{
  "n_layer": 16,
  "d_model": 128,
  "d_mlp": 320,
  "init": "normal",
  "init_std_qkv": 0.0406,
  "init_std_up": 0.0406,
  "decay_shape": "linear",
  "final_lr_fraction": 0.1,
  "dataset": "wikipedia_en"
}
Each number is 128 + 32 x the weight over its row's rms, rounded and kept within 0 to 255. Layers, rows and columns count from 0. Numbers have three digits each. The size before them is the row's rms in percent of the matrix's.

# layer 7 MLP down (transposed), 320x128, rms 0.182, rows 238-309, columns 0-63
097:100141100093096149121146101128131087108155157141101160120155086106139167154149132130090106142171147101124129152134166123157103150087098122157168120110111111149060126134085107167138140145133163
088:120116150173140133118116127149099158121090099119139164092135127155116139144131189179135123102160141103125111154134078131111117063157164213061141097122134104169144160067108102143123125186110201
096:141069164137143124055125113111098130153118128101080096156108134099113130139144150121129143161096159104127083175111095133127078115052132176151104137136105067121130141143138185131127074072188151
104:160132141207151120098066116092158180107114145093095159095096091097172079132156128122150129103079093116132157048164104105122098096104108076131195169098135124144136151106094091154083074089151126
104:089076149117097091175097132136146122133131083105130129099116181143097121125136106143061148089169189059097067174110110086145108095064150113130132124128167140125202135152117160148084136136117105
101:167113107123104123155148144105112119110192130163125136117044169188114124135086145097141169133075115173127147129128139099116180101158137136156112145140136095134138129184135144147080111156145107
096:143155072154076159173134091150131121126123086102112160090139104099114103139140164072129138068147105147175212129174178132139147096140107150121107096085127126113101145141142148083169067120150085
101:121159059154120137107155136116102111086137101098171128132102111120100070146136158163180111109122119115124072146109190164119094186111114208136159132137098090129117090150182170126133159086111067
099:166133148154071098157108081139111175098095192135106058135128137140172135097149202135123128069106073084082136129123073121157131163085148135121067161090168204139130162128149114155111094114109164
103:152139169123119125111108106107169148104160109157120135093112149079129118112108133148197056176112164088132128094177139148106143144110127156180168133085084141107151150180128102139161156187199128
097:073065072176172108084137107118148146134127082124132167176104166168126136113147164154106148097120115139095099149125122078161120147125149093080111155104157130103120199118109143085074128148095120
100:108061152094146086159129151097116164067120097195103137146139069044061098096166130127123055159127117131126138087156146039127066129148115122143147109126151139162119106079113093167126159152107128
099:145189117096134123186090078093099106149133078131130077133123096061116058117125133188100087104129121136125104108171155152147099147094155158087128120147166133102125147143150114157131114188091139
096:146128092111116124176139128101099128121112151114115121140168133202102126132114161145149111180142120113089079137104098080094156170155125169136144113135135090097159111119200182125117103070156109
105:088156083086123124107116110169081109079111099134119122119096165072136115090142164114140138143095107129044092158135108194176148141178149143121160080107120089106118156143118109136130112099088075
093:125139151075104121124096156156090166142058092087134140126125118141180044133155198135134075169144158147147138071145178136170120141136034141213162065145095126097143122158197120161083093125131121
094:147130160124124084174088124097118144145063101145163136126105071120128096166144141097127159098062087139087080130132104101193114131135124097154126121143128091099151108112132108105109084107162142
103:139080090088094149110169144105181103147085132099130127106094105163118106129097083128100136122083100113149134152128135120163180096080127176160131122139113182108112139123091131074120145119047099
101:060155118163110175123173117147064111171126130183123150082086178084146096177122115123145115175165166183124091148124171118064100077160131172180150138088177167113189168159088146133086147124158155
093:118147078134129107096121139153126106128151152101118132150100191103167163139122126089130157089152168128184134117119150170135181133108171090119125141134127153088100119083141130155096192092173121
104:075077125123153133128185114123079115147100137172080094179131157144092108108159161071178087085076160202156111133171101131072068142074207145129154109118137137091080115152127120070134161109192095
108:060107182088147119126080101102142069077122148123135147097094120124125164106138150198144080091142113167113100135112181182164172153168157078106124096186057154111147164146077129138174139138175103
099:149102127138163178123126168116090103136146106103153098104202147039175149107140137090115136109079172112122142132150107186084175131146105064117105144120126171128128125160076129115119109124169122
092:138087098134142078158138129139145071027065107149110139058079173091149117146135108108137122169078097093125102164110143132121098161141108130089164125137171152145149144101101121158144096102120160
093:133145106093113082089083162176174176102065157145073125168161131144155114126127173125151077172164179136115100106108101147097125129160178047086134132111179143078164112054111163118112124091123138
099:148101114143138183182092086115060214114140156127144110092127102071202157147176090108142101150157078173108076110072145086106121148096135130131133180113111160111119171209122113155099132126118143
101:121136098098147089201156112163127143122136103126074056132149137169154160172103202139141191085116150074148120116108106145101141167098074088104097093100135115120121099125111092127143174076125096
095:155105154148098133118097155133126103090091135182150134118051184122100112098075049106156153156142097086175093094137084140146028097174134082137138102120132126126132080114145120101113134169126154
095:177119169181131163096125142129108156069152136109227100136156163135085108163096139126104163137133068207154150127126125108115134152144134096142155139057174115102197116047101121102139034096177145
103:115129114111102114151130089122192150144078085088156158102156069138125099137181112145091120149126076149138136171152113127159143093065113130077115148236111194123127148002152106079144120179120142
108:069096109104109145091110176107096147161158123130130094089098188168097115114112092111061096115129124159101146153086099121186088142144086180164145114126139126118066129150113143116110100124132135
102:070129157046098105103123169067117133093083154158106104136151147128085156153179119137102153153111112080152112173128089140122138137132122112119091146132129105198141144184088133154161176141094176
104:126129159129120090101137110133178128102128125141139135142105112118129118071133161106133121093069105111097114146139121092161105110120191141140127203122150206182202097160154169103134145142127129
098:123190117125064124195125054171152105086167069113137150130138135073127133149134115141171105115076113114170133115155142112083135166165148109106135179099139085159171161167081120103182114097169118
096:175132119127140150135110128143137133178147177219147115141171168111109108159147089097069097165168185129177176095167078152073110115137177161199189060175130169114160098134117128164139149145129151
100:147175193141095147125017161139102147160202181156170128147121071109099128123108079073181155151181136144140130108140052139111049133109156126166137114112130090150146112090112112138100109170158121
100:146118151087126186061120153140063115154105082126057132068107102108121144128144173101138072134118137130157105139168119162126097149169069115095133157115139179145175166089122159141138131140141159
102:120082078089128090127144130109065144121110103134088150092109102060137155080070168075093154130104088140123133103152099118134140130101126132166047103129091142128134110124109165088174105116201149
104:094107064098166169077149085163131063130122105094133144157113121102124086143094126063148168051154172173075137058122137083113108108084103178130191143107108083172112162115119142139120100112130129
108:180106136171108083173101092156152132121136182175199059106111127090144123138154088108189136138110177144111136154113098126091126103128088149122105139212144162140115103076067145114138110120106133
108:144121108086142136178176129113136177117127154116172061062137110121112117085145202143174192124043145119102121118204131151124115115106104154152145074154103101149098119128150176123125065121115075
102:152102131070108155134093128118122179112161130107166072097125127147135109115144087150136156089165160191161125099140109163144124110124137137079117136157110115131118158210158144134131174202105114
091:116123110153121115152104154132097116130079120142066076103077170194172077127148167134105116099074149112091133094179119163142072124157094101125130082127110052108112122139090088169140119132145108
106:161131147093098079145114128155186090124132084109150089133095141120126097104114105105160128164086123160175148114173089128110127119068110125091105154111146146116094182174133153138086135142151090
100:118048162135150100199137101141173134141135132152218145129129111136128120174121162135125133098156117102156084112169136059138169102129127167079139133076121110119092091077139144157087124130090116
101:149122157189167151104113108138115144125173099143091168109108131098140099108126095150079155086065141100140116158125175154146135057069124108187132142144110092109102143166145157125142073120106056
097:110126122100155125175149193085143164110123118165062136101191087158094156182081119136125168136176155113116073104138101101121122103134157105156088150131143100150105169145114140125071141209141111
105:135159103136126180100118127124145093112118111128142104214126172121102145110140173106184156131134183137195107072144203125144124119150090101109201165086123156107118085103130139154163129164138112
097:100207127135132140171116149134132136134150121116124111118170155101118087123153124144156146156185121125165207117095228164148150100133168180159090150054110120128077148184168167122091130123111105
103:144109088159141163148115180109118156155138118093138209138118152151098121173103115190121147131152148184166180112155097159092088117180127143117191164072176109163155158184065160119128065129107131
091:138102114135140123106161149146135127138113161178147158057138123129111121148125165092128138073095142146157125123135067124157128108113147127141109112150169155124115155224167069082139151162153080
099:152093158154108172133076146098154137179156158146110122181108162113117129136123235124112146120179183103108131174128125107115106099123078124122162139159162060166090187189125100096154128093150152
100:100088107169061149165198147128144153177155131143147132079108123172110090075142139113088101111150174110134143161123120118117103142154093105124133152076209149143130065125166093050072107151142096
097:184109161139163115156078133104116141147086108131101120115088118112082135108123125103134135149209095177160096180109079150104127100119104053124160070092121113162121177201064129141136099106140097
102:103087163081132103119092134148148164156114150104137113154173145117079155141157177099131148129155125118183118164141117129188128121149163174126147071087163097159144150191084116163157138172093128
097:131113115134083201118144145106142096125153096121094178058109119120173172127099166153114098088147124174148197131094135170123173161136116097172109110154127085117156092158191153203142100158164099
096:102134045124117107131132113127149107151148089079081131081156117111091136116118122065138127105133146091168149145152251139158131130169137149071118140102147195158147194179166099110157139155117121
099:086137140138112113109150164124097148139160205135145145171149107136123114136124148148131202153112097114179114195164137073194192135101119102159072191160182129136145110153136062116112190166182150
098:180098114137169107106116145143139103090124094145154104167125076141150136132179159125155142124093192198092049121158209150133187180139130154129115084127100110157114067197149192178154078159087134
092:160123115157140131129181118108158068113087107137112107152103106127124109110130146114132098161142119195111080095147136127116141146161109153070152132080118107108112142145109086074086116170066161
095:159166110140089111140195107161098145134150140152150131107075094075178115135211151138138134122138183055174119169125108137147109078130134117160106124178155162138105132066180143172144144161143123
113:115108128165162138166146146117146153164176105124126163150101112143130122151129116118140094182096170115127109093127137169128118144165118124125170104157106129152147159040096152140109161125158152
099:141099149156172142092135151169154175152155143092113147122208158105159172118102137077112110141132138170108134136074166148119118137147129110092083124056142125126158164246116132202150151152099110
100:161106095135125088176087120118139095086111186163076101070120108092063160136136154168116168092145059125064208132144136123132118125114136125120146139085101128130148107151190117170092079121141090
106:095123199114167124155153120107104183135106132113086105151147161135116185141158127117143103114188040153129122193173146173140141047162184123144161122147131081155119072180136083117182119158138076
108:122086135148114204081128143105083094125130148175143101162177174132113146153156093103104133143115112123112158136149115083156128182119090176137147129149118115159162142147111112177100118115113088
100:165107107150141108172138099119172098163128075134103159103095103107112133116131122127139138179091125125134186127104192133104147156132093086158093089083136067098125096109186088130152134165167138
092:191096136110133100091111130134158146191122113143156060073123127137087124125138109117198115105088161082128127109117170100145135085147186118138144083095144080138171075040156107102149190121107027
099:143133162098152200092178160120133143143115125179121157138177154143190110129125140088124194167145088116137136161106137101127100182170158124175164114117090105087167098086150143080184095157119122
099:181153099169080177159076110118127127127125141180122110137091121129150169144103136150118122118115087103204147140091111128163126164115102196090095099140105107169142102140115141062105161134169154
109:113123164140133129164100103120174160141140144135178164145152103150112119114082096103090102137099105066136086169177137084149129172132104077103114108135152132098098148102040115123113118147072160
103:098147102092093194118149109162112159110103115072188074114137094125097136102135104123097097179118095137122136123127095091148161152132117135046144112102085149092137100092126155111169168118137138
# layer 7 MLP gate, 320x128, rms 0.213, rows 239-309, columns 0-63
093:075121154179079210130118145157125159059114142143139181094086173137107118151096179139199152122168146121115166129113134116157154122118155132106101084149118098091143123186081162179114100078115089
099:118171136090145065075142107113128063125081111121079139059072085201142137097227163124134111124154134149138092125120131086109161141094122162104103125129159124151110136118155117138101163104140161
102:162124109136105130179155152157193148088146084085153078047113132158170076174142121109151114074139113074131154165169103145149098094205068079092158116148098121122136169123106157112117168170198164
102:171150169191107106141129085171184132149088144083180089098073146125156137175081081188157092147101159137059119135119112115145055158126076142123135101114147152181108104156102108141158108068077144
098:227111143103164165112095131134172125129121136145094110146102064147153144208075097176144176121117086139144140092117162157162117148194069058115101129115139158158102125138167067109097143111119106
106:164126158066155193099161101136158178154161122142068161120151132137176093154136119101198117111134142090136120136155108150119089139103104086076101117158150118112112163039167131163138102129128098
098:118091181120169137135114188193126127146109162124084174115115105121110155131127104148093118156096073128150159143148092131147187113157115128132138087118137165059095192111122071120145132115147133
098:109092138131142168130127145101171073033156123137132149079182170130077121142177133142137117080158130118115174098165122133145107119097075116131146185099054101108140098095057100117166077170133103
104:137065132140094142071132141118175157098131126103067149166126154107109110160051106066092167161119174103114159070137090045155144137137129180168113118141059089198093160156120085192118110057118110
099:156139087102079126123095109145115164115140109142133141152113119116128154088079197141084125078192173119088101187144160160131087104131148092106135119123108127110197117189170149155085086118112117
099:177116137181115119130135162139106120114138133088110148091135144160133169125140155255139061164141111125121135205103161131118118126134150109133107173127109078077164131119106087128107144159090069
102:091123118121150113097162080211147116145087124151088129095091126127153079151151117125085150153116083155134125091081097086150148185086095117114066123084102121094166194139140130154091146108080155
092:138095109122112137154121128198187153139136097099138178154043144142190156068171116143137164113105138119150095227082150119132169142195128126165169163109173097144115125170177103147126075105134145
106:109186128099162091127131128165139099081127124149120082108183122135150168168094145108122083158135103145142077177177194055076176152126166101127095173094106133096171080129154157180111147126157182
097:147134106147096090109155156201090133164166126148070152124101112144131143094159119136092154133141135109147089172102182055109077160135115130122150130147096119112219146237165089143166148125121095
099:087159142080186065096155127067133150124119102116090132144078128174152134096103082156040123137088085105141084114127181175099071138152190123145121145134105201148121073143174095097052091139117133
098:107115100142171135130190124139158099132125135087083127089136159130146138132133141157094099065139096081137166100143124148128198106136162112110112131128150102086084138150156118165122146218140110
102:154156145139181117105101111111145161175179101116122147111078146130126129117138127113138151110106088091136141158132114158149101123089081102156077095136135077127134068147083107181153141134120115
094:142220159091123116148143138126156105151090127143124137093145188120173128101120123102112141143117083169103125147169084107149163124139089098104141124103099127105111201078131188164150127125145169
101:143132151147130115094044107099081104132120141121151122084174090140088119130177135080100033123152114168171159094168109094115132156076150146114115129155097147162126105184103138179076167094134106
099:173102140069146211152172133083136132102081179099152153092067114185122184106155129097210165081175128113128174124128145149151150110169157075102070169176182081133171124114128089128128130102139115
102:134159214130087156128110153126144138161108156115125109162176156078106120125103159129123142127097182084119191173065142170128115075198195136142156183134165128185097133105109090130113133141084109
096:106171161122179128133121119102087126119136084134066153142165088142132184146108095119146141158097063131161146134141112097094098169144147132099139127131149122119128107140136148117064130123130120
092:087188077180098119182084105122194087130115151070122108119121114096125097076159130159053145090152062085086077144146112110101144115171064153164162109124159124122182131138128136144141085192129130
103:106115123099096096126137157167150168124044079136153109153119092121081123127180143100132127098106100134121173092125161111097140058119121063161114155142069171162124086193119138178174140118124175
102:106185081150159103183129098136195097097170140102181176083126100148107129093178147084113124131127148070142094073116196089120134154139069106132101092143156125097124154124099151087109110176118124
101:153133100149165097101117161146133177119154163117133129083060093083194119088144162149098080137158120092075113166187121140102165209145093167146134126091135088141108175163136141231088110106119156
097:083149096185127175117129143100156121104096107167175089106151138093155158180103119042100178146110160075192127127151095144113126105133193093155097123120164132133143097155108159146158088118167144
101:199191066113129171180119107134124164075081093122134134137179107091121105130161097123125218161131077102088101122103106179168162118113146118162169173119150097155125088170116112109104120158130143
098:184146154098127137150151157132098127137176149111111129086138091110028138142095081170097089159153117081124054093064118146167138081133159143163079122141134078093167134127109115134146148103140097
104:098120139078145076162146145109152073098131145089078114178106146087100101096135158127131173169107144141116168138145096138159112114123108205207136165115185111161118152122086096139090098136150135
096:118120081128161165193105142169099097142086066109118139094118110143157094128072119152099106162169077099118206139073120144152166122114101164116155123107111082109154072135151172060127099110046122
098:100126086108101128151098085160121133162150106106172181140155155144127153092154090115154154207111085109195129107123157095146099161144104125134119126103185082144089178120165111159180119112101115
101:136129147194134174130074141144084157060141130091120156036141160111117154107118178144076139159152104138156095100193136160190072102168133159125153114090111127205134100144130100170080121158136154
095:119109060185172113054115099097112078138150064069086134121146147180153126109166188125107095104177104099169101131111080081150135132159093157141155143149055125124160075132124100139099122174137162
097:127190119096136142099108077132100101139133112135092127097179140137108169159083101164174161152160103136135138158151143098184121073114127086110179128182126105124075165151089120148119141102130155
105:176145139189098181119092096098102166126139194128088160123141127120144096136144105133126162074105104157103191143174095157127056135109165142125140129048157097076104111165207121149159170086136093
099:170145225056072139123119168087115062099111141145135151104081138119141126088103106144096126117088112155104149154130123147181061111161126138142105066123094121175108161093125111117118153120142115
101:146143153137064083110116062064116153143112093073119148176130109148057090100129129097141106196127113102146133167152112138134102128114132169107119151124156083168131128105113173143144082153151117
098:137142165142146164158112187137092103156126119113125134081093117140126152092170166104130191136127133098166102175125120113162126121169095143115102127148081111108041176101127162134136123151102076
103:173141147170128112092049167158142151092151087113176079117103119151115081128100135135144165098149147171156143130132065142135149153163114102141137124127125139139118187187142156149163175177096137
094:164135175130122119067196158114101132134105175079126131120100077071168167132179082137105134136115151200093127151130163136101104123160098109148135154180082140154078151162102127125171085167101153
099:175177216158140144075175107104124075097081054041145144093147111123088141103123159108146115144150102098183103134121124143090115142206156143187163136123145073128144117149146171139133132094100068
096:091110090094146113148140132111143145075138145133150141108075148112111141146118161161095071095116074137109183127077120187122083138046105163173149100155119112129204111154103089133097179098199112
103:144109109152144108082133056097126142097101117146165118161070160057111088082144152140065138149128109137119149109062058145126132085138098156076134104082154133123151150104158154136131031131143176
098:121164107081123140142113097115104165126110140119059169075127081151129178153129144070093129090163170172174186100086161106170154121120160126170072118138113126131104183159101106111133117128130115
101:167125124118094116113134127142153079142092091120144130143148065044113085119143164127091135103073054105129128146139169129143132092138115100140124081107122121068119133072075188055104115156139206
100:109138135147060157159151110158133145112115105131148094075103065129089067109125158113113095152140206137156201157111108132100041094165134136101119134082095132171193149223117091170116107148104155
104:117118097107186169179155177082146097122152126081166100075133132135045158118188164141120132136132104114143156168150106095047144168132128118126106108150107110108119126130128099114086122103129129
092:095156124104173111101104136109134158157115121078101150124165123109121178124104127111154088096144092114109181094142062134118083168079129119169098114118119112109076153159125137106152146080118134
103:089118145112123179175112129096142160091082134175157109123094152116119089159132089151098119113082100126125158154155159129096198101198077182095170079107086123130177107113102108107138103118102099
100:102182120158107190153091101124148119147110137087102077133116099107078133191156144160116072096130135164158165163166139103153126138090165096139121079047128143060107118162180112127066104112114175
104:099096132142188097063120083186146121086161106079078132116152153160167097138149104125133214096052158110139144119145134095163137193156129171162129148125091189138091175160176136130105175136108137
106:123185135144128189093197157071130175145134173085148166166088140108160126108110085117097140205117166126108116204093107148131188104102112135141118080185099163136109117102150127154126090119145120
099:114113189095126136132092113170101118166171180117152093139094162146082121116166121136114147168136144157135133156092107106086105122168120147081118134085108134131179105094200167159191180101088147
101:151110145089200175137196196077114115104123100187148126117092086098158086141184118125078101145150119117134138101138149132109178190120123119155124172119125131146168064138111138149122126090129133
104:178142126095126079054118062119152089058151108104126175117090093119097130121134102175177135143127085138137100123114085176072096100138139095081155140143086108144115131112144103144061133086111151
101:144140136134149102140114170107134110113178178113176057118080182131115057126152140174109148157102202138116094152124164111139203154153087173117175192115093098099193120119135112186098128111143107
095:126167130096130020146137132071171132128139160167134142133133126150077200125111116145155154152127140187135111149107073161101165119125136161143153136108123136137114081125127166081132137220175128
093:160142112045083147101121149134112217127118164147111126131134074160194111152151146178106124146115179137108115096153117154155072131164153099115138129189188092093140097132120128111130148117126089
109:090142092159151170086126108150138151102160122080085182085072117184100146167131149086139135161123164180147103156106111103136091134183129139173101166119091196152114162079125087138140137091123116
103:112104086154097156159109113075156139184109155095091113109136076093120088120142157084130129131140098124117128145136162135137166150091147107155134159109168119160081156146104112165129155121120144
098:098109161092147096104137141135170168126105117123114175094174137117127104099145141070115173105185153136093106147175113171171119133153102119071124101123096084184135118104139071077064168172121168
100:155184074114100096045101129122134115119145107070129140122126054073111098132088167173153174141113094168149092105131127134146126152156077111144125103063142110109107130104116115174120115087069158
097:135099102135179101107085141167148113110122091111128144123162090101157100118138223091122098132117159157151166138134160142120123103152151123147145179177155142121136172124176114089103148164102170
094:123128110161128082150118124093125116106110123115209149126139095079108141115122056131138161114159188074074123093112107144123088195107145154091147077104150165157078104141138135171184089095073097
095:150129173110094102180164105121115047117198047149108119143157097099147148159153108132123167093105143107059112173188109120135118074109132042094168129121218139131147121138144131119135119154122115
093:168181206170101149133066125109087161074149087175143148177160120164118124146125084101122167128153127149152128139123140093113126183160195085166113127136138162196125166132139087127159083121120104
095:080121143140201147092174100148108131096071122150143207135114118081183147127157096109127108124178160141117136158111100166115114163165100137166118096169072144085159140157096110161131091095168106
106:106116083120143100131125101108164160124111124147151019140147098075095105091135120165090122086091142060197150096110140078170121073144097096112119080169122157162097041124157113092125111131107117
103:135151086172118178148153106127151223114150106161170068093131069144114109080170111135084080170068111108148123124133187068191143200100169106131108131137100069141126107114132100138145122106102141
# layer 7 MLP up, 320x128, rms 0.209, rows 239-309, columns 0-63
092:163136143093188066098112096084174140200118084156133089125140082147132139140118116108119145126125155146156133106166119124098117119084130077178133194171146126123083116084141106178127137127110182
099:161059165150161143109133146109081158142158088121078134116105113200117085150128082114130169162129149149130095164109106100177112103142103101086093123120099099092105183161092123098131115174082086
102:090142058103106122143178151114130167136190144143148095189142090108154200147106226103107146122177191084141089112141173106115200146067144149164081099128104114110169090165125093162165110155098118
104:133097112159110118101041160166124145151166128107161149140119168137117126077112128121151065058068097119148176120104183120201146124164118124087168130098127176106080092162158156100170140105130185
098:138111126133143219136095126108152122139114039147124146188135139072153135120104178106112111060219109123127122138135165118083132128095108105104139126188117073086122104124153135065189102113151143
094:102100161109132147152089113143148171167159149125159108088139161213100152119140148177153110171131164089082075112099081124106104151101079130079142122187101178179135096127099170116082104141131055
100:137060076136152084105139153139125096131141148128145131077145176176108125160084121135114144089221130103149108136084162191147085098102030136080130148144117117111130169070121117156085156112124130
100:143056076183121137190103092127130159157107206132144075121122181187129145122106117120103111092141149139147165136125205143135169149177102110151086149127153086197125120141138082127088161118139167
107:181102094146086147138108144104157154129132137050043169142138098166168171173092165144148138127098112147116099144172108102138048112127178123138167115107159169146122075194146131155042122166150144
095:197123133118097162171125154157123120127122134151086174104080133136130057093101088167108072137100135126157125102146198186150117085128085110148141189108087083183107140089137131089103166195152134
103:157129121154134154150131108158181148126148131128122130070109114151136179076214052130193130139142164133034051133138111160113141150120104105138129201148125128121122187163156110176157147152173193
099:170138180122180145139186113119158172134132156126122124133133140138060088139184157095161088114141169132124104155102131113162125106113151137145129116143162122094112075162064147057144143153143099
097:102120096122151144147104105104188153112119183157114125139096148097113117109045117167149145124129139127078101159070157113125158126157150027152107166113155081125189099151195157064141124108115156
110:136116128135129197124168107117114144215127155126142155195141118139101117072137154134111099142124096132062145148111092128193118149116142117139135091076066140205166097142143092107130091151180173
097:115110213138206128096089138101128130129125157138128123178110095079167116099149142136090148112134108135132149126127153116095156130132149081133133135109152100127093129132177111122151083105136130
098:148128055172131156163136135124075137113085184099173155160134160097052123116143181122153146100184135128138142076068115112155168144154138110143143159092119075144161119181088179097116128079151118
103:200133083185159152137218114098122106112098107124127112124189112143137137063139091165110067142136091156184148123124057147134167104137120061090147078157174128077141102180165095119099127106145145
100:137136180080142080108127116145115188108070093134094163167155105103205180132065117124160120151068180159133116130125113161140106108148092118115157115107097122160155098108057102131126138170143120
093:155029124131182197099151126053108164121082172085188156100144154156115114169134083113112134135095163118134079153131115124151121167109162135088124146101133140164111104077112151145075158160094103
110:127144170142114124091087095138105120136173145112101118100114098108164129082032086126089125151164154117150150142098163095135184143130141142157060171133151150165140130112174174154151090105084134
108:145102103109112131089236129098128120128093161144129132155074159127119160166138110035096139088090135105118140145116101131127217190152168125166109145101116166206092117122123107126148127148119187
101:164135172109148131130116145150135106198097086114178139153092160091150128087104088106068162092136120116092199116100191124139117157204115085145133119125164141145121149145109074139167111094091149
097:136156169097051098105150172112101178075083091155106119104120145122140123123100129099086167141138165094052090164070145142091156153147151134130139093130080137117092150168123143165128112131151114
095:126091166114115059128097128161131094119190113155179155100154113160110091132157041158111187097133089119120081126158159122179131169113130163145065142149124146109133156120114108138112108091164086
103:152108174146139119129150126162101151080109051135162082113067093131173137143132121131124165146166113093115172117116166139117144084110175159096141128095113185112122067186117127147113147113108151
098:121103172122093110148119146135147079119141162141135067129152098136135172150092128147096137141114143158130033191167158140141128033142148097116132160113152139127123090096139125123127122105096167
093:115118124172134164151126134175102138116134077128123123185166130202141152111045089129079129075089166116157135107060152163163080117125149190172087135164147157112149125109055078116145154133154102
097:082109145100161043121157126193113125133098123095077145113077086142192120068157194124126106103134143173078110107156170116182113108076113129119142155157146121116163151157158146132112169157142124
107:089173104104129141112127209153180096134215136117126126104065132144108172135116110166155144162122219112098131136134083146136189175138134081147154140146100093085141129155122180137106135117156118
106:162138136117181151145129126127210123108147138124085098121160091158149206111111148122050064088137087086083112077154177198143130109116131072091098103110136084102142125137135153131157127080063152
099:141153183085099074141127112119128075049144143083181070173110187094079156123081126091077133146057079106095190058141137103070141093151085140110128137139164100169159102094153116145163136069110133
100:154209104182134158136141149217164156110137085140105097179110092137126132181098119128089082104088101129114168135069107151163121161122174144123103133086133085120092150067121159201148065115177150
096:131149137141091137133119085121167177155128118132148104130092100164190122116084116179129146128096163152135150220125108159141139152108078117130177109112119109058115147116125137111169149102120203
100:117160110136106103123104099118092140114159087137109143040112139102162148145129123186156131125140092132138162072159152119180102187112087111125112087094097129145176138119074067150132139129147189
101:100090119156154114133087105074103147119090102095142141131118174168128155097085110141126118130142122082119072154065107128175113188123148130154136198103154196144110092070119090150117155104239127
102:112141116069144126117141084146119117104174119115133098123130087156110068166116143123182128191066161107140180150156143158080109146126109120101143136182124123163161094180107142122151117118179163
100:135141135123094150109138099080094091100157091081169173084120108160150149112109160153077087198140159141148091155141200106165138112149152211097141159122154162131157157116134130119147089104108140
103:140120158088107149103158147112110083111156114189110168097183164169184128150157122155070128154081167079111131117156048099184148167131134104131084118162137084107115101106105137127146080127115121
104:133168098181079132128122152136085148144128146147064152154121136070120133169147079104147180122138101122155078120179097111153122103117040136145174069162054166172139143139080131146157090101147143
110:115130133143134187074071169099097144182095150113194084088117099160102162084111112133127100143095191145120115109081125061106125107176161112140156208120148084131097088120109122161157126175116139
100:109089144102093153169129150180114074134163100130137088115154124136110121132162203121062099134181118103110106156169151089118094179171162164175166095129128116147121145121117136079151138082054162
093:111097126141067117106143106109084096184118086160126131082088115117170136153136179091121116165051122218098140089109116144131107160147122086141173102154148089116094160061091087157144131101120122
110:108101174099169092110141149147169109191108113168075187118167206118158119137129180148076151080081135126124140133108157124149148176160099179160174113102150092108128170132119165132109145128134112
100:163111119123150145124085168119120127109167155148159131092124173163150181107099187106097134090192130099114109141140079095146158108175175168085105187126174094178118169157107081155150140117178184
102:108114141107139106179129093165140145135133202117071099095140113117114132114070106097182129146138136145116153115091150140187094146155093149098134068103048163104109086179112099101122150179106085
098:142130182149157143112139131156153104150137170124076104083175120121031101131136088184103119131157125103174126166112154093137130091138078157154186107174144107125144129180141177091057169163052179
100:106126161145154095163157163141087122133129104115127141154150130168145111150090148139163091109082104099214119157109097195105167165132210092144054128109148121127128137117134139123122143036140174
099:139101169118164109073110157115162109102149143107156058097053188152182153064110135132142109087130111124139140139158151135105125091110143201149100139056158132154115082154142112139120128178183142
098:154167124141094121105116225128138158122117114193139149090125178158125121152107179161090120200116123228102131153154097201136120164134175099116081157129119079152119108041109109150135142115095119
091:110169159077149115097162116109100127110110126187129167098140154094114112155153159166124127176146118162145175159171140143127116102095206123163099097158110105084102127134139097064089081111122120
104:065185143096157148176157184125170170133186164126074133127143121119194121082135111105116120100077123124042097103119092055103111123119107182131118133175067125084126088116121142156174148121093171
099:076156137160136132171109101105134103171107137158175158134172189146139097139120074145177121088075082096111183117118121141111106150089163123117128124117167166113114174111103197198136084045174176
099:188124104100149149115100164157123118118096202123062095190100131180065054131146132100100137145117172110176115149121118146168122197118111087147118140055110132117130084130131120154130138146169104
105:118145113103175093133125167105170162108123141185075074112221113099112163110140124093169130198148129048150136120141145134118116063070098126104156140123180178104152081101071116199150151128096126
098:130106111141106084058125146134157114084138117166118081183161125113129127088119138111149139160130155141129081061069124120137098156130155155112124066153108064120190119133155121152026113103097091
098:159110169093180137110199154088102135135091131118172118172108092123164078111153138146094080080143141100174109110136134129111180181176094123131098080157126109104145118147170118104147124119138082
096:154147145186138063087172130190153163170145143082126193112142123121124114099133137116131101111148162142132117188128132156116130109149125110087086197144145140100067188080053111130140152147136235
093:129123130064132127142101162159154124116100163130118095133097141136152172120136142204113136141119104160131111072140147155102124184148098110154137148134111180115111135216132112172161149106169164
096:095172071124084064122070137169124148134072085165135095089122138155152129128084135090152141118108112105110147072143073124131177164092148139162174170174118186112120156096109140115092108149138109
096:144104148174121086148125147114074164133093133079114118094102141153097188125107181113100128056110123152112113139071081119080073175143166176138081162147115113131170124143142103107150107143093109
105:135132120132211141070155104130151081139154128100134108088134182102171151182180174129151148177131137137113078154148159114131137132121109120090149081160117157148154093150154189084102138162133192
097:198070143116122145140120147100096091146093188119086097135121142065119102131093129108102084157097140136106107091162090089075130100116102166158157147130124190156063128118070116124168154129090128
100:135146105134149182105098115160065137148138140126139143149119120120129083107114140134178077189141115120186135124181103104133133094085124125150168129084115194078112171076111132190134113196050121
108:199130121051141116108168124114085146113128103125110145117151146146129102129111148134155159173096139188158124121112160123172172136127100094130126105101122122114096123160060136125116102108114123
105:079156108158104107180132121209087125104101139099072141124187192133099078077149081117120073161112099085136097132103078113091118125118152129130126167117083117140118101120148134186112154134094151
103:185122160120156125147139135129154146164107079082075131134082152102171127119090149110095140091124140127113132158108202186141085150130176120155095141144092109118161131198094093153148089151151110
094:088186094186079128128158199062106128103150164080135149168097084121092135078145083129109143082104158144095109105113106179130133137068158160117143154111075133125109132139116069115136129168168123
094:152127131096134161133142139156063150118192184122068124134107141086159091135138082096110116096074109118193127141154160110127091175114186115156117104177150174140148084094149205114153044138136114
095:117164115092151119104070136118105173114099172096098185129127122145159127117124095133118125158099168100187137132154093106139121161098121102102092145106051092099113144074171116159110115140135097
103:102113131147134142153091165090165124083121113117149098139120176142155151104095149143145081100134129163129146203073105135110074134105121107135143113141065138132127091113135124164150133155076132
100:089093125084106126139126064134116135121143120147140143134151057111203104101193150191136123163156144133132104116083118139190136192145151099116136163191082111149128151128178093133126138157110121